config.toml
num_attention_heads = 3
num_key_value_heads = 3
parallel_block = false
schedule = "wsd"
max_seq_len = 1024
max_steps = 4822
dataset = "wikipedia_en"
Each number is 128 + 24 x the weight over its row's rms, rounded and kept within 0 to 255. Layers, rows and columns count from 0. The size above them is the row's rms in percent of the matrix's.

# layer 4 MLP down (transposed), 512x192, rms 0.102, rows 411-420, columns 144-191
size [107 105  97 106  97 104  97 100 103 105]
[[ 96 119 150 122 154 126 122 168 147 113 162 104  87 122 162 118  92 108 136 160 101 113 149 137 139 117 167 103  99 121 162 123 117 177 159 142 104 168 156  57 123 135 142 152 128 104 146 108]
 [127  65 124 131 110 123 145 158 105 149 127 144 144 143  68 157 138 150 174 113 156 123 112 123 104 118 134 171 138 129 124 138 104 127 138  71 138 103 166 140 131 114 135 140 132 116 118 120]
 [148  88 130 111 123 148 131  86 158 144 153 114 101  97 169  95 122 152 121  93 145 133 157 138 129 105  73  56 179  75 154 141 159 163 119  92 161 109 113 175 147 142 139 155 106 124 112 135]
 [129 136 124 154  59 121 144 148 129  99  91 136 139 114 131 129 137 173 142 124 131 116 136 140 127 135 127 158 120 103 155 124 156 131 178 117 217 115 127 113 134 102 145 163  96 133 136 106]
 [125  94 136 115 142 158 151 146 126 114 130 104 158  94 169 117 139 153 124 121 137 133 155 100 137 135 147  98 104 122  76 145 122 117 134 113 116 144 146 120 154 114 121  88 125 144 152 100]
 [117 154 100 150 151 113 135  99 124 117 130  96 127 125 144 146 125 135 124 126 118 122 140 126 147 151 146  93 112 110 144 115 150  91 146  87 132 117 157 109 135 139 139 141  84 148 128 136]
 [154 167  93 132 111 164 120 149 128 138 111 118 186 163  94 126 177 114  94 132 129 106 114  89 156 110 152 114 110 140 157 107 136 153 132 159  75 106 123 152 139 100 134 120 128 141 103 138]
 [116 129 127 153 160 123 159 133 153 141 128  98 115 154 128 131 126 107 144 110 164 159  97 135 160 138  81 175  84 121 110 110 127 152 141 124 115 111 137 120  65 124 103  92 147 134 125 154]
 [113 147 114 129 143 132  96 113 168 123 161  95 157 138  92 175 104 148  89 142 159 158 146 127 152 114 149 113 142  68 123  80 130 123 135 134  65  83 131 146 137 139  97 154  99 131 123 117]
 [119 109 114 120 100 132 123 143  85 126 156 124 100  95 127 127 132 131 149 144  97 154 136 104 151 119 126 123 116 161 129 143 136 107 168 119 116 144 137 129 139  92 115 147 177 127 112 135]]
# layer 4 MLP gate, 512x192, rms 0.108, rows 412-420, columns 144-191
size [100  95  98  99 109 102 104 109 110]
[[ 91 148 140 123 136 144 125 118 119 103 101 104  86 124 169 146 139 146 175 130 142 103  98 103  97 139 152 136 124  81 121 118 106 146 148 136  92 143  97  55 104 100 130 143 171 127 116 134]
 [116 187 168 181 136 121 130 109 138 110 173 159 108 114 159  98  97 167 130 131 136 158 116 124 149 141 116 155  98 179 137 100 108 142 140 123 138 104 130 134 104 153 117 126 126  85 151 119]
 [143 129 127 179 114 113 172 106 127 116 111 149  91 143 128 135 147 121 116 149 141 126 147  56 141 162 182 137 122  88 137 149 125 147 135 121 155 155  97 141 130 151  85 174 159 119 142 131]
 [111  93 151 140 111 113 175 142 175 126 146 156 114 192 117 132 110  91 160 105 121 129  89 144 135 105 108 111 143 102 140 129 117 144 139 130 146 165  98 170 133 128  96 121 151 131  98 168]
 [132 114 107 119 155  98  96 158 118 117 117 139  98 114 152 135 109 149 132 156 117 146 147 144  64  85 146 123 117 107 141 136 115 191 157 175 134 123 145 139 142 149 147 142 133 112 153 138]
 [ 97 126 158 136 136 153 126 177 134 131 167 125  72 140 103 150 124 138 193 120 146 140 115 153 128 127 144 122  94  52 162  86 160 111 119 151 141 145 129 156 121 170 161 132 114 123 125 105]
 [155 142 149 145 151  88 119 112 121 138 152 143 154 118 130 142 139 110  79 155 120 125 101  99 168 125 117 127  75 143 109 141 103 158 138 101 101  91 112 141 161 131 146 170 108 143 116 106]
 [109 125 128 152 130 111 149 112 119 132  97 119 120 122 102 161 137 125 127  80 113 140  99 142 127 106 143  99 140 101  90 119 110 155 135 144  91 148 126 142 121 167 128 146 117 140 115 140]
 [145  92 166 144 130 118 128 141 128 139 125 165 170 103 140 164 139 115 136 154 158 102 108 114 162 150 122 109 101 196  89 140 146 108 139 125 114  76 132 145 110 158 178 103 130 110 163 171]]
# layer 4 MLP up, 512x192, rms 0.115, rows 412-420, columns 144-191
size [103  96  96  94 104  98 103 110 102]
[[164 106 108 113 116 117 112 127 181 113 161 139 142  58 115 127 159 108 142  89 109 115 134 188 140 133 113 131 150 110 148 123 121 134 143 107  73 141  89 119 112 103 105  89 129 162 148 212]
 [124 145 154 147  84 144 141 127 101 126 100  96 145 177 110 117 150  84 183 131 131 133 129 123 121 113 109 132  90 180 116 108  97 132 102 111 133 136 150 125 163 106 130 151 136 121 142 160]
 [155 125 108 123 126 135 103 122 145 140 134 119 127 138 102 141 164 176 156 126 110 148 170 104 119 142 178 165 133 131 118 208 107 154 176 134 112 123  89 140  79 174  96 137 120 136 139 139]
 [123 122 152 129 108 151 110 164 142 132 124  77 164 152 129  84 123 124 160 121 110 141  83 135 169 127 120 144 155 115 184 111 119 142 112 133 117 162 105 175 133 127 142 142 141 100  93 148]
 [160 131 123 117 138 116 106 113 127 137 132 162 114 151 146  90 133 129 129 134 150 154 142 121  75 102 144  93 164 114 116 156 140 157 125 134 175 142 131 120  69 132 120 129 155  69 135 100]
 [148  88 135 146 148  88 185  87 121 100 158 143 143  95 111 116 124 129 131 168 157 146 157 145 122 149 141 140 131 122 123 188 111 162 136 157 165 122  93 141 112 118  91 128 127 156 118 131]
 [137  83 142 106 109 131  93 163 102 144 113 141 117  98  89  88 118 101  94 134  70  97 152 138 165 113 138  77 143 125 140 146 111  70 134 120 100 148 123 105 119 129 151 182 102 122 109 121]
 [140 131 135 162 116 126 104 153 108 103 111 104 120  79 119 147 154  88 124 148 134 150 102 103 153 164 139 145 162 121 116  65 105 129 144 127 157 143 116  89 165 151 140 183 138 107  52 118]
 [167 113 105 164 117  86  99 156 108 171 168 129 138 130 139 151 176  96 127  89  96 103 113 142  81 130 134 169  97 145  91 151 115 117 113 143 154 125 145 102 128 119 145 121 144 145 112  98]]